Part of a small language model's weights: tied embeddings.
Each number is 500 + 40 x the weight over its row's rms, rounded and kept within 0 to 999. Layers, rows and columns count from 0. Numbers have three digits each. The size before them is the row's rms in percent of the matrix's.

# layer 5 attention query, 768x512, rms 0.0937, rows 55-91,183-218, columns 256-383
103:500491474619510446495438530546503479547523515423500493522381530509564512542461532492544535506462548492485532513519497505462601473582530518487526522452508547464497526529594504487485462491468470479432482496494541519433545465535513569478504514520482466446525553539489496471471492446521462576569529551507437479489486549523463519446498472496402592438494472507409525506532439513549541578455
097:584526505524559579439426560485508509481525463544490450467491564552506425496500559486440522480473550466478450495492519489384518499527489454533442518508434577500522463478432494523438488559502577524504541525505519501547491469535571542547513505467486503469491473495492468427485468493466529508551492532539493550501576502426471535493458427515563449499533519586449491482444473472479471555478
103:506515525610507541495445467506483546493534460541477485553518475446419500544527542517543545525464499511550488629477552440471529575479507517467518540519516514565490519524469533605523495494471527481471482449566438545490530545496555458522444478422446523506477414509454480460522504574492519538539497467492491480525582506502488397541444488511480521484491395524473461477526471466551500453502
106:490459529538445543472540500464499456494467493518526437482558531455540510506515532512533527474481534565530449475435516493507463502474551501529503438477570511514577443504525530526464563497486466456527487484509473485472462484460443504525555506562595473502468489519492506434495492488438455476507453471519496492574611523464520482552528406454490538512504525444506468442454449545489502497478
104:454551562484495462468516516542505530519476474516529588503510380446523495498537482504411492525401487487447563473511532492524498577479518533504462441494455491546550572478487477489527508436504515504465509407519514517455468555505496540416595566553495504409489441565496538523464499515448487551489519475519473559539449527490503502447476448476426518501491512485500481484426502477499507509519
103:537519510503543513464508540498506472520550501496522432528515501467455451576500491379495463555474441400532544513507499524448461538488502457521521537474465552515500483490469580496518519498461551499538486508507505515538445558496456507549522473513475516435492443526469463489526511491498515417462501514447524505503493422450538457441568470450454502465463429423461524569461482495463527470484
104:506491561514483521531460530523470504499486485485497442556507453427473512437522428468500478524470545480477472519496485497568504428499522506493561453477452453494476605516447484544506520560533476487462521506512490415499508506520504542439501448531487558485522512561478471524544499446486519451443437533460571531409514432474472501523505492515509518553501484563404469507503538467526495445500
103:478521506454480445446577495440569514542438446438505477550457546517504374553512536505483529525482580477505502510468513583524480475485541430448508425529540500494543458502449469496539448490488458523536497581473541489512493497540496531471582488531512445486532508454556605515457470486482424483492558427509518507522542458486578451515462469512484490491505491562560527440567431510506605455459
099:550514462526523570582464513468431458450559532525512499459546410407542474548527448494462497476430519562474456488511496508469502493465551466542488540508543442445496445450599500511473574406512526537437458407453516459500509517522468503429520437508516485468503441544482504496506536456544502536479479502480500425488553528533536468559522488468500498550460579536526513552423510513459465496471
095:425446466539480555540508496505477456505499476467551513523527493553430453574425510499453477474498453498502475567538469486487496454494533551503514445574479600562531492521500490529491492504533502431493536476458553467506499473468493508511418488533536554555532388534460516503477494484514474475522522517525534523497472462597489493510553462473464541482548475443534505544551486493513487434493
102:536451525511534460492564472544546481507475525439482481432529516490456480424531446502502526428508501493507498537509409576500484447487530514435474568541457538567480500463484445506536516510514519453590528421527527571476510503470525507499527504517446552448441514500504558506445493516550464428495496536520480533516480471505531478450406499514492559527464439569489505568517562449441505481492
104:497476538539561518542461505506502510555474527427533487564511472544512530572545562489549509589558461444557485469567603566482558568462458469574554519491477518456561435463457448540492468537534482457549455535474539496485473516553519499481506465499474522515440529523441502561502474550539436538483509532574514582471478527521493478440389574502502482450497472497517530422524479458460582465551
095:469452486521540506536508480493447474515464461546488457492449524468562546479522490487505490538581552524524426460484527522459512525534523494507434554491500536523490445466453524504611488471493505496477465544414492529497529551462463561473525504508476544562562490538488491510509518480479490476499495452513507550476504453496534524489540500503408534474491467520481503507490524527503585469447
104:539561487530535476530428556469545526464520503549455568475516398428492460427531532498486537512525449488544557566456495494480519561466470523434427476419519429454492492464479481493488486477540509509483490413544484546442568498435499410544468527523475544455535474486529491499425555554501539548479474531469491470479420465485564473449556421481510563478483489457515520526507498462550489443445
102:543525520554570440566472477418459526501475529507435588536481565463464515553534425478511554428534463523484522441554503438555544488553532434537517465519494557461530520532483495477530516601489571534463532546538455534512557506428486563484513519559451561584497523530489484576499544526488505531488467501512577528458475512433541494433494589513447524464419425572560542446549417515502506589495
101:573511496433430499542493522504463454443438548447496472524472472528480459495578477503456472501508532470507499489520488532477543495494468503553539549435535525483460475500487569482524521471490483547520465475512489519609516535475471508531520598480515463490558517526502505502507525478448523486542487488576541509480577492529459451465450583514520509461539545591491519546535458492457551482496
095:437542467499556575479427494498483594405530511579494495524482472543531485452429461526489461470519566485430503551543517529418510490507466479484512550530487488462528524506462504550512485563516509492500481501499490453548443501484529420507515456455551541498517525475512436501485572548476486468525443513514467475531440522525474532555521453537434513441561468514499602485529513541534536582530
106:459577487484582510479531528474471485518449459510533547477495467404486451521441464524496512532502526472471550523527519534539437502502474463496536450508486458534474456514405451553453469447533528538535514566572566511507482444514504566507527472491469459423491475573562467470493449519563516505581534550465421463546485458474445495471510467498529495469467496540528508521452505570507480501596
101:536534535477558474536552534556562504531555509472489520598455562553438493479451486505520517452466472482511495504368515484520501504518534513481458495519524474480456543503534535496512540411493478473479486512394498470505546498459483486577554505465462509447600575455501518487514491461541520451545490456530469495547511500469489449551482501515409453503450435549494549434465531483485571523529
107:557588506488450545543518497507518472558578515503486503538486528537526484506488515472530507451530419530514550474504433506550545501465482453499520535451472496503504491443465554529480419520521484521480493539495465586467588497566550538510553528536534504476439485431540526589515526546507479442433446493455459427538454529488429439460603465551502507411494459519472530522471569525466503586512
097:528590507491450454536500506576451460488461452514539509543484454438460474521464521507504488468552545475548569427513577560445544530461490508508506507521498573501415567519485538495465535512484498503551523528527524526484585523504486484513441512500488490525522466536562459517499502505530451530445441450521533475501527496590510516548492424504501509539471504504538472480390546514516430554547
103:449461439503420530518439466444501519552469471505496478441533557467491485551465499506532539548504516551511513513490535499540510514435498478449425571461473428480544467539491503453514461546485527498460515497542537604569508508447487403497498458538480467546491389549540546479490509453468510493543534465494430512495479447475579551478515444451427514494533480483613439478529523485579497511463
103:449491495483513451522491517554490513506586515462557500508489528497457449485446496526474475446459545480495513501567544446528463530532548581528525461548593472508516470471447459510537493558552513516457531486437505511481455461566482522536521448541536514434486528559568561533536474512513520524487475525484424442529527512538460563425503556498587523532443482509476505541482411529516557514511
110:502433490481502484491487539524578541446464458400537500537524497554552468425521487508527474516508497441516518499531504439547527446437450536411514458496501541499494529555482526578514527501475512478567459472540490530463503508487574555482520511475524526514490444500511583524470439546606549483521534537495546561545500442523464421491495480566477477545537505494453565484467477536511427496525
102:491497507551525560455545497394484555519537481562502487417588562489509549477530455502501508470520549482561539467445491586418543475491481507465478495500480523491544509408490435475470438510535469527467516465472451539532426480495531479474452457532491504534484484545508500496505440422519476530502469477498506522470519497459517454550482583505478482526493478480585490505493502425451464531480
108:474490516468486526458454507473529523535517492530554528464580485561451426455464469508416485468510481433524533517471552430499515515533443487505537489564491549503453488540542537479433480518472567469463490491491521539517463552459544461503468460497499485490490478491496422491535496491471449487525498570511491487583536473466425457460542510477536463426456534523538507495525449592469490462535
103:470482489515443517538523493469507457563534516501503515430474525518473477442531460549482474443520566394475533530430555478437476484539521469472532480566491447551514482492462459484465467545460544509511523498462555543516505510535495442533496483472519513536422525504525544470537511428488490523521528468537520513423483429503457519555587518574456456457492479482491410476476454517574551513471
108:504454460542502561454526488466450568466510460475534481465548520487458506477440488431491461523461496493489448540481510485492482460531403511472466516562494551443549478460487507524454450418433495500543505475495496458447496498490564567493437500522441506594573481453489558462451450536451504468547575547459461454529450528484519517544537474462506562493516480459465484406507563461517520442482
102:498532556529526470557499501545455587512519509508454420403418571576464499440535474500476524459551536483506489452520481552512503479516505505464517547511500555491512543481488525464475502498440496544548475499507524379478488523465471487434477385522454449488490498481440505506447480561457565504489542546503422482463496509461452492494490521516544412585420502439501553537507491551503489580477
103:461592550510530474495523538479520475472462476532525511425478572476476505472465478564501493476492529497447510515504459504540477434435478550507502492456445541529490532516474512547485469540523451500509479572461400532465472545544448547513446539475533505513584514480448584521523442476441576514504572519503486527494508478493466533577496497499588484583511441526528532492466432444479513483548
101:505447450387523444519520530461521530535463574528441491458534486488505545499520491489535485526568568532408412476404516497593500498492488533513487466485477516536490445541484574465498534538410478471594559522549420468477486469524518512471487511472503423479512439497553503460537470519522512519481495441480526512506545496563492571513581452509545493490568441505456530537434589461448482461514
104:488523460509503513376473485470491472485494501474503579465495482562492509530503492528495517426467509478573466445500450550492512554465458521503464560461415515522477456535483490552481478491487533524442476440456485445532521508512528483547464531492545448539560511447503483514521568459413465545496468500481469483524578491467487525445509592503535516474468516564443477510490498539468485467544
107:477477469443499445513511490498449461586483412531487520506493501452542511498524471507498567509470456571486499512475451556464477522457476489538527558494443490468483461558564405597547508478463520525472494464518493545491534542510514446472525541493555478497519510527530442429481500442499468535513484514497486487564505449542484525501534559548585420468441516568495535559584543477469466439457
104:496547564480413458537525548476527469485505527469506542540493515463434512486568504527536509427471492577445545517439490468530390532514527480462471477438470448519440535437509480442498510541522489586480525526477515521592398504491460473494551540521478505474548536481444535442507490509483487552479515482492570450489462538458446452514519478525524519529477470543515457496540493542443515498555
104:466508487541461470536505426535473474518481475486483467466463366546625486529497515512490526499454578499531556520536485547451456569546495558449516514478462443459526534464499591525456520472493546479524501503457426592439502524553503452503576494467454513445550448462508503467467508493499456468520495474434547448516478518440527466482423500513537560437499491555523474470552456449457496458521
097:448482516539495534587518439557453477503489471469364414500468534464495525511556520519572557538495504388478404497412535523464471459584571483486495507539521506546534501473500514522482513485409423462462458498513564464469485504509493566517510535459499500527467466502480441491460474499504478514504548528493482485440510445527482460453417513580549514545497490462461501513535590520511514383557
097:506487552512509570442497512479519516462451534504485506443510505483525530506558517479475446423613453542482453464531446495467571458523534503534563522481417467479518506526535448534462504510484536516525505536535456552455491441492454518501488441500542527474548462529514553560507498514503515555482442558485454525466496505501462464506483463479456553484495490477450487520443543459558579508537
093:558458453439481465510553379510574489520485549434505527450476542528454468534460514431531494546479481413480576490500540519541472553569495401538488498527525470488465489563455526534470553578522469651498482486582492516497516476562454407398529509494463513529541447521484530503535515578474487508495475479527508462498519550521487548486521527561469457563539504573522511502468480503423498492496
099:550522482543531437571472542468483491463540487475471544551520480478462459519456453474479474555485541447583494506472418534432529476522479491495484518541489525390517504496496452475555490505510473495532524423482470580510521542446457516509458498463503431467464462479494477534566500473523492499469432542479462488485504466470439508521400487535486461479533478513521532592564544403587492548527
097:509456514489452548492529456497556465567415517502393441508497535560534524544468441525462450540438459521496491498475431532479508480574519441549541437482497543547563516503485577476440459537526483464463538506508563464511492538486507480482508452407502490454505462519437450472525540539566527457507522501526449534556464511514467481489468581439464489508487459467540522542539437518558433565452
096:478510468546480565499493460550460473543556551415545449495520503447454481504471502435462470455518472543499468518409535503432506497474481551556458549461500560463469496494507490525488515587542507562468530547490509516449495477521457460524543528585480505582569470504480523522459463496485503514492526478486556493521459457480493478503430526492488541477509521448466497493535525529495528489479
096:496586529490450514492508434466470507448536515462478503502538505456488517429506493477469541470460459509389524513510523463501454608520530501562516582457438504511374462491473443487513423522422458481495419463512434420483484527478510539462555455507471537539547523544465527444561538528436506440552429474478497517431494513540484576457474480492463540521514511479466525536459555522511510458480
100:513481524478523514475451471516543499473506452495468470518545512489556563530494391482485494504485504436526469474444520489501515404440517467446507482504416470494535457560474536562465506534486536513431462407564494469458450538496519452440532543498501489563471511511404431459542488548487530530537476457525498572483591466483515551542521474506521500508464473537503536562497458472556499456528
096:509474514500499503426436478461507451478519498493484446528434459478491458559459469479477499568498564509495480468518520550520476480450477446505559493479532570449565483542462528462458510418575446541479503434519499519450537560553515509461508539538429538467547470457555521489476505487505555512527503464566530513505493529491515451518486514542489457589479506488509502447496480508510534520478
094:515533540514503564521507520422489396579480521474458475482517512516440516504521518523488465576526508459601492474482503504466528491440492489552514470577492503484435418566485527531479510497508430423512438499481457541472491473573453538470442486471513472530510551515586537546411471481540508505555595541530544493456491513461547478465525476497465535507474548510450539538520499527502487458521
096:546512510541531545538475491567536521532478456494492532500517525498486474535421560535479493472491502382502521508537535500524522536518450554548525456478518568555466476573421417484533440501440501494488548537457587426548514481598491488510475499561489516410476481532457491422535452534464543416421511536489463519519477525548528535480506458479556553510448527428508514516443470500461539527532
103:448495478440461520429569560478426532498482506524485540580510520530457484492502488508493521445489452507534493474454470534410484518526418488517450436540538499531455502466518530493457494507494486485538433475472577525524466463491504450505469437499491527444513534457480494505499520515492515494485539509479564470484457581547534489514507492457442506422552459464512501466496548551512488437540
095:548463502495454459542582541518545485527510538516475578446484512504484484528521472550538528586533493474440451464460553506489525485550560542522419423491479443499570558458476492489530521505488535511505529526531552527504514458537519449502557512476571536476453551482527542483504454514434505487510476489474548486515585547445575463522444526533491400524472536511451506529537560499515525448504
098:523492454530487498459516436497532518475450504523507553587446553554417445511515479515438526467534482534461499449436450525551563500447537514548448515538560567453572509559442494468467463468508548556509499520434512528480502525568505527500580430498608515520458507498443418478453459524522521536533513407484509538543474519518452472508453516525516473493539531470513533465535561493545533502560
098:432478437475479548437540522505539405510549542580517463484572477563540501567478487568460476462526516435473562562494521510489456532558470476490534548480486509488455460605467490502488522559514513458531505534448520441572571466481483482496481490511491500455519462568528551446509468491494484586489457459454505482576503471550600553428535553554551510545449472530495530585529500511462501440465
087:485434511512491533495496545470568527461552487574495503522443486584563476517451512449450512493535500553436474438429449561479539514483549498417463507433433475482500514488515476453483512539514564490485457510520451475502527478587466521538486534545474506459535526508488483547479433484424511558501475519493529484459433459515518453529470420511543447601468507498517518452418572524456546446485
100:456497552441520514497463479489456450532462518484494415468462464529460562522491456450492490488483523497510510498554589523579484570535480479482512457476484553571508449505438535483491467531450521471562550508511448472479497489508491507525553531584449495498474418424488545474477457507489618525504485492459505492483485546560564520380465521466536523466439488537551478480381483579504559480593
098:560471462491511493484539498558450472505534538544457545521481474482544571484499494495459429496540464551466401469492514499495400503420492468495528416481512539550466480504551516461569440511506518533469485524484543432571378477484526491509495547516566457446423505506395554509479568496478567441529476548484547503528523506506431443483491577482452577494490445466484544504521474481503534557535
097:566522481482477482522545495415488539526441494471482486498524515446442517464520461522457491454514527497585512421521434484493482508584470482415539503473512504488481531528518466490427479505571471490510458453527516545526473570568520551497550470485448557484508526449544420466500488512484519466468517527489490451489466424488497527511530473473556510486583507539481588495476466479403477525444
092:536542484510557545507438505494522542505533490486491540511496511519503466554461490499447528496469441489514489432611538488535466531506518521534537473494534547554542422583493539455575487555448447515488493476556432483479475450491446491473506477520475530531483561477558499517483498550518514560502525489485443505553553536534500509507572529487532499509456545520462516554529500472522562467512
097:466440484474486495527538499484484512383503476526500574592511570450483445526459460510480558500554451431574464524462492508462489449478526486539558530474501477540471481547527540535444452488493432523472490446454500393543533557570606491386502497482485556534517507504494459493568499552541491542530475477503510503465520552486517502522546469520565473545521503468521491465485526488528548419516
096:471530518549501532394457524501509527483424529507524512448494514507497490491490449453522508464427490513576511631492448520506497499508465567479535519414507487537439522567457493492551545502531528415554538553478466523494580439482567521536475499504465510479477426458498504479515422454506508488479545569477445518578442500415536503501449420501583491498479515486463518580486513514469515474495
095:544549507459526506455496555594496460477468536512464478492492523513425460535474471539493556487500464486432452512504543495497527498573415461481491404500453495546446451480495465488458437531519484526570548476544482548524542495430473556526530576559488515515474512540518500514481480544512411476390460547458477541425441582565519588496534475504436522412492385474485402454424511430561499486419
093:478461558528527509505551521436490448479454515506399430510563540474559589528440479438417443488510518496509428443478545548577485468462501462480496504520409493510471452511512502468485506517469562514437510538542507472525485481531562584469510537537521505574527558500490493488479526478501483490471437468556619461563472550524438528464447438548471545549484472492543438485464541467577453474480
096:500490545503468410506513476545506482470507523432489511520502518509527447530548524473523513374467515484564539504481502483477540565509559479488497502539551544452459559456493521503495551470479505555519452506463498484468496477492530524580402541463554468436508524553467493464560531514478467517475457564445520436595469483504521529517588472498472542479439494507496446512527537475468507469454
092:566479490501499463452461471474467450481447534551523481490533483453572504457490508546468484481504535458440563519554478478520527535510469492508452523462551513545536474469555526526542489522532518540504505464455459556439460476501489485507529489433450491548526542454506535542466509543474563432572543562452505484474517514474501535476482413495544441494500492508449443486527498514512414484445
090:488507479467403500466514503487529491471493524500420469499496455562498571482479556486518463530557497482489454521495497463472610413546521502467502516519513517471464531531483537458477541457490570544459520458517429505516442525464512415524517476466529449577534507460473559526439502487522502517465580545548500473508536452461523545501455427493554450480526524482513438411524499442590467547458
095:513526451496483590417544423514526526530458498552506543494531495518487455486587527495502487465459451521464421531492483470521492512516528526428522441487455488509508499511488446466540464530495455472588497526580515494460529482485549473468482516498523512526490464481463504513488599478511545547496473501423575493530535538539423541531480493494542439510498453530496472454466469556553451463548
092:392536455541468608505472580473536472484500532474417452556486470547424525541542474434531575558433446443517589532447452529468517478519509524579470476537526484575453497527488499426470491497526489473483558491414526490481470529560477510483469557456483499419501464539517476469506467498453493473559559451563520478514581498454532464490525497470534579470512491485539468479507509428481476479479
093:494562500480489538478508450485531416524526504439556504486483514499381409484527464487504465522483508497498460489539450559458497535529479497560532521461469569490443518476470592519504515484440446432496487533476506448504511474513601514493537514463469563501503460463458492399490561575508446527496429538518470540541428517534508462474489536572557503461494412516454536468522459418540546441483
098:539494545489538497475517483524455550483590573456468497477495503534481519478507488446567415440519517540471544450534530559489493469501539429486515437502555518574494488395499469574547499484562446481417473553500460452561520545515526537482505502539504484534462525502500447563445466551491498436497502558439486526414509489498494506486534566513500509473501505501510494517471482465561478494489
100:466468467474576509560535471536517509507461563481528544447462565478435497522469486479506491538550459498480450535497507492570539456449552542470486455500529561510426466526511492523562475573467483562514441483511448513511438511431528455555485460518491478546532555583484497524462480519517575504522468477523508545514440485486388569541520544464513438530522540522536503549458551518420544508541
095:485531503520510517517522475432571572470457549461572487494474506528471548552515396463501415566498500486533512521541514497515515537461431543542518505520445498460498532437527521463563447483500520486492493487547503418564507449503561524430558484511481479477558510512494501527467558473490524408542568547524584453514569478505496443494496472529523512486486556561433489464505504523487567559518
099:561489430496475466498464559427420475557418478517442510511510491517496507490538509511467560494577506519477513474538447488491540480494476436586588459525471495500514463604488552525507493538460467469543570438533493460604473459552517503490487468501574504548483467530493496559425544484501550446423455548520482535466553546491529490471500525495485490451525446527482522473464545490523503566467
102:490528504484477469452453514552513531544486513426497432466503554445572512495465509502530482507604521507453507500529458501527571511456578538490466503501543513514497485565506422511415524525551519510508468479539491528421550561494542507493479596504495548498509408513505497469507511579530464550492534470494540491445427468471581503507514427438493564543566503502481520506464462497529471482572
094:425434529453468525487501491497417448534460509513481517512517473473436442531467480464484456451552569466426512515527488551505546463494458448483409483451502515497512512498541530521442478472509456414490484510420492506528495523511545527443511570562556485539477570477505517485474540550492462521469448503480435480521508510524499514460452531446500478502388556464462512472460434578470504528481
092:455355470514442511495539485462539489543468407552559571504543474472529518451472456483511467498515468554495518524445471530529487513501578493437503489585468504515456521524472478534446501460532529505525477510533493416501523541545459509471559524491472486527600487527517453549572473505477480490465435533495540540596559491486480474553512567475507464460451559524426478455456464502482542502460
098:538518459420425481503604472507474459477485468466506547516557413489526463435525560481528538483494495475492475484478490533467520544459493479481525487468426450498508495525500473483500525488461412534518473482428530496558485470555592582487536520514543538483458484432513493494421515499526503575507445536478472438519504458486459498471506502543532507464511542453541520611476496572539469509543
# layer 5 attention key, 384x512, rms 0.0883, rows 55-90, columns 256-383
098:507480459574546505542481492504492482509547534427515469549480526504538539488469480488536416500525564455435500502523522480567519533493491540474479535488498562486514518420503526524452522542508502514498439500539469549487526468484503423459476537496498440508479533483513487456520480451464491491476493564429476507594520497520603529495580472473445474516516476475460471433574422517493480494476
099:550497457566453501471474536516497447529527532533492465497471514544549478533562517495516551496450546488507404532501468450383508456482472487511493507533437529490496455485480449491487502414393483540472531491551510574526540511548522461549514506472431517440544494562532500498521477502503488566479449448498529560471524494555482457509505512601524503513505466608493494562478455488568479454478
101:481486422510542546489441435545488558546531452537478491508580493467501512511471476563482479527465444517565595519472446492485501484499537515461553517560531504522554512513475471518432470508522531545513502474579496574478459516517423492442499407470496592532474450571498450538485480535501550560535495529521464530502512448488513447530535601547510532507508513538504575470563425521562503450502
099:496478465547495512502499473510549556531517498514546520476537554427556535470444450490443503460530469493522469471443508511459523474453514506547514465533601509428526547503565505501517456513503508534499496507488541492539464518527510437528501530524501559464472491469471500463530512522419508561520524514453549431514508517518467572537559443468527494395567486424480492523446457545521545461484
099:464570521503473503500490502551491495521462497502452558527483424477484583526544498552433440475496484520540511421505510487554491592451518464541495519490495531502506615505531484434487579466526523578530399490460504498459494511472502493519578504500548465520520485572482501577434567557515487482524513538516498478445439455482504539423413470510476508554524450477454495493452545454511482409498
097:467514510548611511443537444502509475473552518513501451509492496447470511562509428459473492558457439465549510535497543518460578530500533475528526490507455543531480465449541507466534490485540489474462501517465515502477497471542483493493585453538491575427466427506482556397468513435548545528471607482493506457430469501420572516462484537534476548493527551498459590539565461518546548503489
098:514580490545532597415498518535496605537473445487512556535495501507505491516550523420533525500506479596530526456533548480540544565494503470453491409497486514492475481525540500528508472494470519455543525523510498444487496527540532562489465506491615479451500528454548485480500539439497508430490545524468547478441467520463470471458478465478498520583532543566455423536520533448470470511473
099:466550447497475467470566518464516487574539440515485512477608440530482508485496500504450539501533494500544453542524470459498556575479529476466386472529447453447456512598452471520472436517540541504478431526476469478519495529555467487514500463483503485472475507502571560490514497439568503489535472432470496404535504498511526496514505539485515517438440477512474570525495487547550526483564
098:503500559509427509499529534575511537472536525511510525461544471505484510481443451467570503492447490474493563427540397596470538461502481508497497494491458523429504459495505433562512443493485514565504461534524561492485545500518560523522478536445510564488466482463469521478577548442486463482465426458517439517429565540436472430509496514516517523492576492472541516494429471462466485484508
102:446541492508463545496531446512437544487447502475438550542451471469525448578549505523481537475587488520539505571531496533531553458514510458458465420479530444517528376482457476496456538504482503450477474501506497486515470477445525461541469412497523518506494526520403437508526444499416495497509451587471414487427545409518426542502493471513530541475386526525510460488498463504459529381547
100:511497493524505549527536474475568470500506514498484467475482502523466400497469447486533464443584499411495528477536499568428521546517575492499485560485473461525537487509423455548554490532462489536515557431529478480534498457468455491493522521555498495468440465515506505444522465524500521481395469434518528531483512547505586544468481504504437403537443532559494478587474591501503478526468
100:501554519525551470457511466463583495571477428450550554553496568514495456520564539571466525453483467468536495438485487453477525485469494511467476510490504569442548513426595461477483449472463476557521453454471446469503514543567546487510521453554453408519559492449522469451511518537488494508489550516483602535521496513484552508482440541483564556573524492436537482501471545519505502544593
099:488470421499492494592555534455491543448458502456487465478507526477552507548486466491522484519549518465524526541487526491471474502558479527424516476593500518463530513470537530510558538489480521524509468533453551521574498447461552510507481477475462515494522470459456478569469496551488435510513518484496533556534518511419588513558501489522464546529501472554537442499527571459474512493498
096:489414505504518579421533497584477527436471516514494514486516476538477475487486422500508507459500492482441484535497555537541545457517507523536446426514555481536463464513472511488501452451493501541436440454538524585481502516483516489484480502464471502417475523459506432490502485538519505466586501573511507540498496488500473501494444443495465492548532552449481575549555560490480495473495
103:522572454476541511541535572485526504459464565522595519534555519451490540458469561453503569475410468497423522443518497466543501530540534507550526494492528466500438479461561501500422460547551579493452542603514507454544481445506462516529493479543521481487512495507475516422458453461469530457473528479515563530403478517465497534548545467542489487551489503497546548477472467575582485529523
102:474446520427522523496442479459421473465432531526475510519489507510524472549541520509440492468474519483517533383480515477514471490473492515506512524492438427570498448497502526511531561545521516495507470459546520523602558458494503433496445485526498475525490464516444480542517500476458511449546507405565561472435506478530448477511454512477487491466451550504465474512498459478465571457504
100:490508470476496507463485528482455531527462492528551442504506475548460587445477432474556429478506598522470446562498497501476456519483501617456547500524545539521519571601481507478473531527475557492453520487606488537551471518513560496562539496484380617414534480492510472511423547607505515534482506543451488499530454516498473466506529515528509485495523510518513518498480498497403482520451
104:459475557507474554446607470488499561463488466500474465456526463460515437520457469503469530592457502459490509411461484442490459586517517506556465468466476513560467463456496469484521556558529471504535560484488512559511537473453460527468448551447453491412535508510516525473524448516473533446486486535482506485499527424422508487492531550528542507470534502544540510530426463548493502505508
102:534490522442528541525496413484504503464554466521487488603513586440492518538598449444521451418488463554500531482499472463489497487510486552515502475538508506484450516475514467475478452478470431581484479503475562458518470587484476551453515429524483493533454476477537472538525447443544487426525532520508552502492530569474548502489477503511552516480496520502463489541569488481512583519470
102:532521518544496520488438528527456480498480465502544482536525586460544490441444519600419451476505510464512536461486410469545500473501515447518523575474578472499544502451455542570432458510528515492511493578461510531483462457514508594491490506585487503517479534506544499519526492515524492517400474472525472505434438521495490440500533467517475573492503479500528449522488583571443497528497
096:511545474459487458505464554519506512549484484592473519490485492503543525418526425454487467484540533480503511449551485458499474500574466524498521517510561568536485499458479519436516453485477495447495582469513519525555443483461514528539509533499509481480506458546441515518574511543525513473468444515524506435520524434531459519524552441494503463519487469472522501514469481441580548543500
100:468473452466413511535512485545522494550492431540435536459452489544454519622439487500527478572500471546525516504493470547414493562510388464488541472484543484506465430545436559459534473494480546453532507545542444601505499555477447531519461485433486505508500437568579549428502539494497468547474506530446525440519434511531543518514438457458472566464504507476523492500515492453566435445448
103:537476436485438498517466486491484596487510508490564527589516500513512509502491455434548483539441511452564502492537488478539441454525511507493470441488575478472445560477504477552524469470534464522536574534380456502519470512529505544529478495533512520496494471557535535555507414558570519469514492523518417480547514483493408478471529543554536458476515483553450483544461535556457550499503
102:494508438526506595462451515513536507517458556486501498523463532515518463448554496569483434460511449450521548454570575524455453501505480533470489532504604462506519561515558518514533483562480483528495546485459517498472534521528510565490536454446513529495466515554489533507449494541542547498515576481411440476473603530490517568482427516429511551468417462499486434455507420520549532468482
104:505521529534535505503491448510572523502502470465504548459485542527447546525539571532474470479483442490539511474432551595468551482525531512463526506461526514431516580498466435427423436569480458460485489455504462480486483456471472470475555455501461508511480463502470491569512462490535520539515444510553479456518568491494532470608430470529473417490486500556421492506463522477475456517527
101:524499518495489586519545504496450524465530479489514500453487430514521514433537484489458425445577570480487532569463506482467533497490469533521499509496478546503484462479499436439554384492499492536463464547541448561457504581432562511515506456476555457541535512487514444527478561522495515454503572510432517478469501473502477460470455607455517561553474562515551551479555540514486446377522
102:471441443478509491482502513507521520478500497462499468510551523502503517414578457500485422488446561530582565504496518579486491459550468516433434548562525396464519466526519545495531514471523509534587472554518527496461542470492497506583526511494499548513515588479495535459493504498408499457490544512471504548393552462447506454472537460531474519447495442538499367441508469491518453456445
106:454496503547516508471485508433537474540534518465516519508515537493415465536526504531541563449493521503522487511583500482521486521472444506458527544511466525551431528628509515445468469475467513527496504506471492542409496517480526463400531483526515575547569437462471491453489479622468477513492463561459530518489535515485505494533494561528526499488503479442487482434544537503471455539439
100:470534549486483478560458460547524497511565406540490440521491437573547487504527487491506526482571497535533441500472523462474500489476458419441503535501506482551519505434536478513447520381437451500559460515405506440464533532496513522473488529487568537439493496524486472491472542506492535509509473491491616455464554506525436531594524483515575411479448472516473406443473460518478447521453
101:505523481561488421467477504454573504478492469556537543449507541526390497437409502580482490519551516553466477521470547449535479521478506571486474517495422451463451498501478512452526539528557498511546433475438464533460454560499510541481442479435552487516491477484506526550600505466509574513517470521538526468467469480529451510549524468441526550486454453489468557572544426474454517492520
100:544543494477511472556387431521491586465606567525535467480421395485551455522508533487570447483559502494544440487485480509515464495483517410535475408453532510499546486577452456543517469503463527464469415525474506436543456420500548516487507507451505510477448489491547490484455467520481531474462443440419506504472471488470441553545514537539547562446503404471495474509496518540540472493523
103:476457559451492503421456442474446562573410490492511515470532490505485470481529502504559516460536540561563441493536447498509449508471485565456546535483412535545456511613496434506469504442412517442458412519466569511533491524537458464597464485480435526488525481590526479508480462515436479530513461488542554523502501570506477491485474489540504507549425486470475511538482487445509512511568
106:480584444516507486527497488436505501523476450484456556461558468498511524537553454535464517496479489558483529516521471577437521462474525578556520547545533461503485555530417459556509558532493484508503540435488540522442513536516535466486453497506516500480493538607526472492489540452513488475512479497477420489486464470477493555466503557536473476509492498461466534540492583582507517513487
102:496521537485435507571434460503483438477549521497500506511483548492417516466561516512514494536570521566512448517448475430490471553495519534506525535472537492486456477515538438450469480532602540550554411458525511494541455512477508549503499546486494491414491555453512578460440547474493508510454456495514475478481524515585505511464569408507523504488526479479488526487488464478451504491508
100:479482512489477494530514470515519496418503404498511538497519488515457618471503435565461379535469543520511514561533439558499533516483420546456477556531515395513539507516530470458461526480531510452512475439565421517536507522510480517529505512453525555453548446498521506482546522445546510432495518508465556559508488483503458522525507453497496500500487511550449460473561533495490465483496
097:401520428593449506462536473496479473414527483430462519449577482505494446479532514525561537533502519539517407484432548481486490451546514442424514505506497538469537469507445581498454561524462453472493366428448523484528484533492534511448492472503498487455509542545473457457514503480510443467555490565496507442498547530551488464502503482502544469519527464456504491498502550485520479485586